config = dict(
    positions='rope',
    qk_norm=False,
    final_lr_fraction=0.1,
)
Each number is 50 + 15 x the weight over its row's rms, rounded and kept within 0 to 99. Layers, rows and columns count from 0. The size before them is the row's rms in percent of the matrix's.

# layer 12 attention query, 256x256, rms 0.152, rows 72-88,199-215, columns 0-63
103:65 26 59 69 32 38 55 48 44 34 31 54 29 46 52 13 24 49 51 55 53 60 84 63 35 48 33 86 73 70 50 18 32 67 40 56 54 68 38 40 33 56 62 52 36 62 33 53 26 27 80 50 52 53 69 31 22 39 63 69 41 78 37 48
104:42 19 72 34 63 64 45 71 33 54 67 39 58 47 50 49 42 52 41 68 52 59 34 38 42 23 60 54 32 40 57 64 47 40 36 55 18 41 45 56 84 35 27 63 24 31 30 45 50 73 44 75 35 41 39 59 69 73 55 59 47 60 49 40
099:59 40 42 31 52 42 43 62 54 70 28 31 37 63 31 61 41 66 87 64 48 65 37 42 57 45 19 52 39 64 72 49 35 28 76 32 40 54 61 34 39 63 44 63 55 57 30 20 58 65 54 64 56 30 48 56 41 67 38 52 54 44 60 80
099:90 36 27 41 42 45 71 38 46 53 46 69 26 76 46 58 08 68 35 49 60 61 32 53 45 71 62 12 30 35 19 32 42 36 40 63 42 08 74 44 61 63 41 63 35 56 76 43 46 49 35 26 48 51 32 42 29 65 87 50 38 13 68 65
096:69 54 55 65 28 40 74 52 63 54 38 55 59 57 60 56 32 60 68 73 27 54 62 52 53 50 32 79 46 52 59 41 42 50 74 56 55 71 60 37 71 75 58 52 17 49 70 56 49 52 36 46 44 44 62 49 68 66 61 48 54 34 48 60
097:27 49 32 36 53 29 35 47 66 63 65 55 57 70 27 84 51 54 52 61 60 57 67 55 43 62 46 30 53 46 54 82 58 26 36 51 75 43 05 70 32 56 60 46 73 50 65 32 59 63 39 62 41 59 60 43 71 63 57 63 36 37 47 52
092:65 23 45 75 54 38 49 50 48 59 50 49 68 33 55 42 22 50 33 44 54 56 77 42 45 46 30 40 43 48 39 63 53 27 54 81 40 55 41 49 49 40 35 53 58 48 42 61 49 36 79 61 38 44 43 14 42 47 72 41 41 66 51 49
101:57 64 40 41 68 51 56 56 56 57 43 46 36 19 39 47 29 52 30 43 46 53 50 39 31 53 56 54 67 45 58 33 49 27 61 62 42 48 23 47 64 44 48 37 56 48 38 64 59 64 60 65 54 35 41 41 50 25 70 46 54 36 44 55
093:21 42 57 61 82 29 50 62 10 63 61 51 55 63 44 60 37 07 55 41 38 49 62 67 50 37 50 35 52 55 58 52 42 45 57 20 50 20 56 96 79 60 69 34 44 61 46 59 52 50 41 30 65 48 48 51 44 52 62 53 29 69 40 57
091:65 36 46 34 42 47 32 64 77 25 35 55 36 49 71 45 55 71 37 46 37 59 24 45 54 60 57 60 46 23 46 49 56 69 56 78 40 87 56 31 62 64 40 20 49 69 49 64 54 60 64 51 38 27 61 54 36 36 26 51 84 42 25 46
093:55 72 44 50 57 74 36 61 47 89 70 43 54 32 70 53 27 38 61 68 35 53 58 63 72 27 69 29 45 42 45 68 35 65 51 30 63 59 27 62 49 68 40 61 36 64 65 62 53 37 69 64 57 53 29 38 92 39 39 51 42 56 46 38
090:79 58 51 56 66 69 52 66 32 56 47 15 67 57 63 33 56 62 76 16 57 39 51 72 64 48 56 55 26 37 17 65 53 65 27 46 23 61 17 48 76 34 41 66 12 54 43 17 54 27 51 54 39 44 57 33 58 72 53 38 55 36 24 67
092:70 60 43 53 62 74 69 44 50 37 61 75 62 51 36 48 19 65 20 39 50 49 84 33 35 51 40 25 51 49 49 50 66 57 45 42 44 38 69 63 73 53 82 27 60 57 20 65 43 32 51 14 76 57 46 39 16 67 61 37 53 55 49 47
095:79 53 50 18 56 65 45 57 35 56 54 54 49 34 58 28 36 33 52 75 44 81 19 72 59 59 55 82 73 53 17 83 65 62 68 46 42 60 58 34 20 70 26 69 58 53 73 30 31 48 43 48 38 57 20 37 39 56 42 44 66 60 53 73
097:60 62 48 33 38 39 43 39 65 61 46 26 66 60 73 43 41 30 69 37 32 83 39 50 75 63 33 72 57 46 34 19 37 32 65 62 26 61 62 64 44 67 71 57 75 48 26 43 55 87 73 32 57 33 44 25 56 52 54 55 43 61 17 37
092:75 51 62 50 54 44 33 53 53 30 57 29 54 42 00 56 42 37 75 13 53 69 65 41 46 32 37 42 73 43 39 33 53 52 51 26 48 25 30 55 64 59 67 58 56 61 34 71 46 62 50 39 43 53 40 89 40 37 55 44 65 52 41 39
099:33 48 77 65 41 50 56 45 57 37 44 44 48 69 62 43 33 50 58 58 44 53 65 51 78 39 41 38 61 53 30 58 41 20 52 44 65 11 51 57 60 68 66 41 58 66 62 68 75 57 41 53 47 12 45 38 43 70 51 45 58 43 24 57
114:38 65 40 45 34 72 43 60 42 34 69 63 35 61 75 56 52 53 36 26 53 34 64 50 43 44 37 40 49 59 50 47 50 62 42 59 63 47 52 33 31 20 67 50 57 51 37 55 53 66 45 68 63 68 66 50 45 59 70 42 59 50 52 65
106:57 47 49 57 38 53 64 12 61 39 49 56 60 59 57 15 34 36 49 52 66 59 51 27 54 61 54 72 41 54 52 48 36 40 22 34 14 66 28 42 39 48 48 29 56 67 39 52 44 35 79 48 28 57 74 39 31 62 53 44 47 69 45 30
114:52 42 75 28 38 46 38 99 61 44 66 21 45 36 44 23 54 33 28 38 60 52 62 46 48 37 51 51 42 46 69 48 72 41 09 51 46 54 76 47 48 47 42 36 38 43 50 39 61 46 38 60 37 80 25 54 58 53 57 57 53 45 40 66
119:69 51 41 45 54 50 56 38 50 62 24 51 49 42 44 38 31 55 57 45 47 41 43 23 66 48 37 06 51 24 54 14 52 51 34 46 41 31 49 71 36 56 75 78 62 55 36 59 42 36 37 40 59 35 44 49 42 59 35 61 47 18 66 48
113:67 49 50 58 67 65 35 51 41 32 45 66 67 68 56 86 39 39 51 65 23 61 51 65 11 52 71 72 60 35 43 59 47 44 45 61 76 40 63 40 74 36 35 44 25 53 53 44 57 65 36 46 42 65 56 69 54 30 56 56 48 67 21 66
123:55 63 45 43 35 63 58 28 31 39 57 32 40 39 14 50 44 57 35 62 46 44 33 73 61 91 64 79 65 54 51 60 35 58 36 65 48 50 25 50 56 88 38 41 45 53 82 66 63 52 61 50 24 64 31 35 87 61 56 51 47 67 42 75
117:42 67 70 36 70 47 18 73 24 51 18 48 71 65 23 58 36 53 68 23 56 58 70 37 52 61 44 56 53 36 72 50 53 63 19 46 39 50 39 46 27 59 42 48 63 41 52 75 57 48 29 59 54 69 18 50 33 82 64 28 39 54 47 51
118:38 28 45 63 29 37 42 66 65 52 43 34 57 50 49 57 60 37 49 47 47 41 71 36 30 36 77 04 54 47 57 35 34 36 31 47 51 68 38 37 66 45 31 61 60 44 52 67 59 49 51 70 45 50 52 52 70 41 52 52 56 45 51 35
122:77 52 29 50 44 73 41 59 39 65 50 56 62 10 16 38 34 61 79 11 24 61 32 46 41 57 63 62 61 75 66 42 45 47 54 54 50 33 52 57 10 64 48 54 41 61 44 36 61 65 48 58 49 52 57 40 13 38 44 54 54 42 45 79
130:32 57 33 69 45 38 39 47 43 70 48 76 19 50 33 33 53 55 79 58 35 72 36 71 37 47 57 42 80 54 42 57 38 63 54 21 77 58 59 39 65 52 55 45 01 59 60 64 63 57 21 39 83 74 17 36 59 46 62 44 51 46 47 30
118:67 63 54 40 56 37 44 62 41 43 54 53 42 66 51 45 53 44 38 61 38 57 69 55 49 37 58 74 24 62 53 49 46 54 30 74 62 65 99 66 30 45 72 24 70 51 50 40 51 43 66 44 39 47 28 56 68 39 61 52 68 69 38 38
129:32 57 06 61 49 53 50 53 48 78 44 53 41 42 37 61 24 22 32 51 37 64 49 57 53 61 83 42 26 65 66 53 53 51 74 38 56 47 57 78 29 49 51 83 62 58 66 48 73 69 55 60 61 33 66 55 52 60 68 55 62 56 52 44
128:51 49 49 66 59 33 65 34 58 86 58 64 28 45 84 54 52 47 47 66 59 59 34 69 54 46 33 71 33 53 61 53 41 13 36 52 64 45 66 52 40 67 56 64 61 54 72 40 54 46 44 60 38 45 34 55 48 31 51 54 31 46 50 31
128:61 68 33 74 57 58 58 35 38 67 43 55 64 54 71 42 37 48 31 25 73 46 64 57 40 75 63 39 09 68 23 37 49 40 79 60 66 72 58 74 50 48 62 35 43 35 49 47 32 36 47 35 39 32 76 30 28 49 72 51 44 82 45 39
123:72 47 48 56 45 55 41 59 61 60 61 37 70 44 55 25 56 40 88 45 69 38 63 54 43 33 52 47 52 60 54 25 39 59 38 54 16 50 42 40 63 64 39 40 57 64 58 23 63 66 63 44 28 70 23 54 29 53 15 30 49 53 25 58
122:49 32 51 60 40 65 67 44 28 61 52 23 49 36 52 48 27 46 73 43 59 54 43 58 39 33 44 55 73 46 74 20 47 83 50 52 51 58 44 43 44 56 55 34 49 69 23 57 34 75 45 51 37 28 43 57 63 47 56 73 35 60 70 37
129:64 23 52 46 47 57 39 32 57 33 85 57 42 36 20 43 38 38 39 18 70 46 29 62 48 54 61 58 49 58 27 30 36 35 62 55 35 05 30 43 54 33 66 27 55 44 40 38 44 62 39 47 44 49 33 84 22 54 75 46 58 52 27 60
# layer 12 attention key, 128x256, rms 0.148, rows 71-87, columns 0-63
112:64 45 71 52 49 65 37 54 57 48 59 62 53 31 55 35 76 25 63 35 72 59 51 38 50 44 57 56 27 41 50 54 52 47 64 27 45 60 47 53 27 47 47 61 36 48 43 47 61 13 67 15 63 50 26 45 49 62 27 46 57 56 56 53
109:38 30 58 35 48 41 57 06 47 83 55 75 42 58 29 49 39 53 62 36 57 47 34 50 61 74 41 32 60 51 58 51 66 50 69 42 57 59 30 40 49 48 46 47 59 46 18 51 47 80 43 46 49 52 66 46 45 45 29 37 58 60 70 31
105:94 32 47 41 47 47 51 61 49 26 48 37 39 32 49 44 28 57 48 61 61 62 31 34 79 53 46 56 67 37 63 59 48 47 29 59 29 42 76 68 18 68 68 42 26 55 29 48 35 53 55 38 46 51 86 56 82 65 54 78 53 30 57 49
118:38 57 65 48 28 57 41 44 54 62 30 51 36 42 47 36 48 49 47 99 63 47 33 50 74 46 58 63 68 28 49 43 54 56 63 50 46 68 51 62 57 70 70 47 52 47 47 29 32 41 44 45 73 54 60 51 51 27 35 74 67 52 40 50
100:48 68 32 36 58 30 05 49 50 69 46 49 46 58 75 46 39 54 39 75 31 32 36 58 50 63 54 39 64 48 52 30 44 48 77 57 37 59 68 43 69 68 56 42 58 28 43 50 22 56 51 64 66 43 75 39 70 37 35 52 46 68 25 40
106:54 31 58 58 55 45 31 20 43 35 55 43 69 59 30 35 39 45 38 62 63 53 41 44 89 72 42 64 67 70 60 43 40 51 77 43 59 56 33 65 25 76 54 39 42 43 38 41 57 51 55 52 43 72 59 41 46 61 08 58 67 70 57 26
120:55 46 47 34 64 70 46 35 68 33 68 49 71 53 30 57 42 43 61 63 66 49 58 38 49 57 27 53 62 56 43 49 40 84 57 54 39 48 56 39 49 70 38 40 31 50 67 58 55 40 41 56 33 86 69 22 54 29 85 23 56 42 55 60
120:21 26 56 51 46 60 79 53 59 52 48 48 55 48 42 35 31 50 13 93 26 63 47 41 20 35 72 47 52 44 45 60 30 62 40 46 52 58 54 59 63 64 54 77 32 56 37 48 55 35 45 70 45 33 53 51 61 35 44 62 31 42 74 40
112:67 42 56 37 43 54 52 28 24 32 60 57 55 42 33 45 59 54 58 44 52 75 49 59 49 38 37 45 37 39 42 49 75 50 43 43 50 41 45 41 58 81 31 19 64 56 26 32 53 59 59 59 63 88 43 53 75 64 81 35 38 47 66 70
113:48 64 66 75 42 39 43 28 53 76 57 45 45 42 62 50 63 44 65 65 76 43 75 59 49 62 78 34 62 39 56 55 40 70 74 34 70 49 46 32 73 56 57 63 59 46 51 50 66 89 61 42 45 78 37 56 27 59 51 49 39 49 70 41
121:45 76 30 37 62 59 62 44 40 49 47 25 23 60 35 48 45 18 68 43 46 61 81 50 45 51 38 48 55 53 43 69 51 55 81 92 39 43 76 40 60 67 54 37 32 34 39 47 55 45 75 58 58 61 62 46 44 48 49 44 77 47 63 25
114:24 68 57 49 58 50 66 68 45 71 46 54 79 26 22 36 35 75 82 26 20 47 53 27 10 53 60 12 39 58 77 64 80 72 62 28 52 71 32 34 36 48 47 62 48 59 50 53 51 69 65 53 41 83 61 61 46 27 36 70 78 64 53 48
124:50 38 29 52 56 50 35 32 36 71 57 59 30 63 54 51 50 40 55 72 42 89 72 82 70 55 81 57 60 40 65 60 58 37 64 35 36 58 29 42 28 21 57 58 86 53 71 38 52 42 53 59 36 71 00 56 50 25 61 39 62 62 79 40
117:61 40 71 60 52 62 45 37 44 47 66 39 43 33 55 36 33 24 47 46 27 59 54 43 28 53 43 60 51 41 66 38 34 80 59 38 69 52 61 42 54 57 60 43 28 32 63 77 38 19 59 50 45 62 55 45 74 42 35 48 50 67 56 70
120:46 84 42 48 69 46 70 25 36 70 28 72 54 56 84 55 46 41 73 44 65 43 28 73 49 73 44 47 49 41 65 40 52 34 61 60 54 66 47 46 50 58 69 55 44 47 38 66 48 78 67 54 27 39 60 59 41 55 33 79 09 66 63 46
117:62 52 67 14 52 81 25 86 67 44 44 72 43 42 80 42 16 14 23 71 46 32 44 55 53 75 43 40 48 60 50 33 32 41 74 60 45 41 45 27 54 43 36 56 54 57 13 68 52 59 71 51 53 36 64 57 28 41 39 84 63 45 49 46
122:54 59 30 41 37 59 60 62 55 59 79 76 57 27 41 23 53 45 69 57 41 53 35 82 43 63 62 34 58 50 69 54 49 78 36 34 48 15 53 29 52 57 57 29 66 54 60 38 56 80 35 75 46 43 24 64 40 55 58 72 57 55 30 62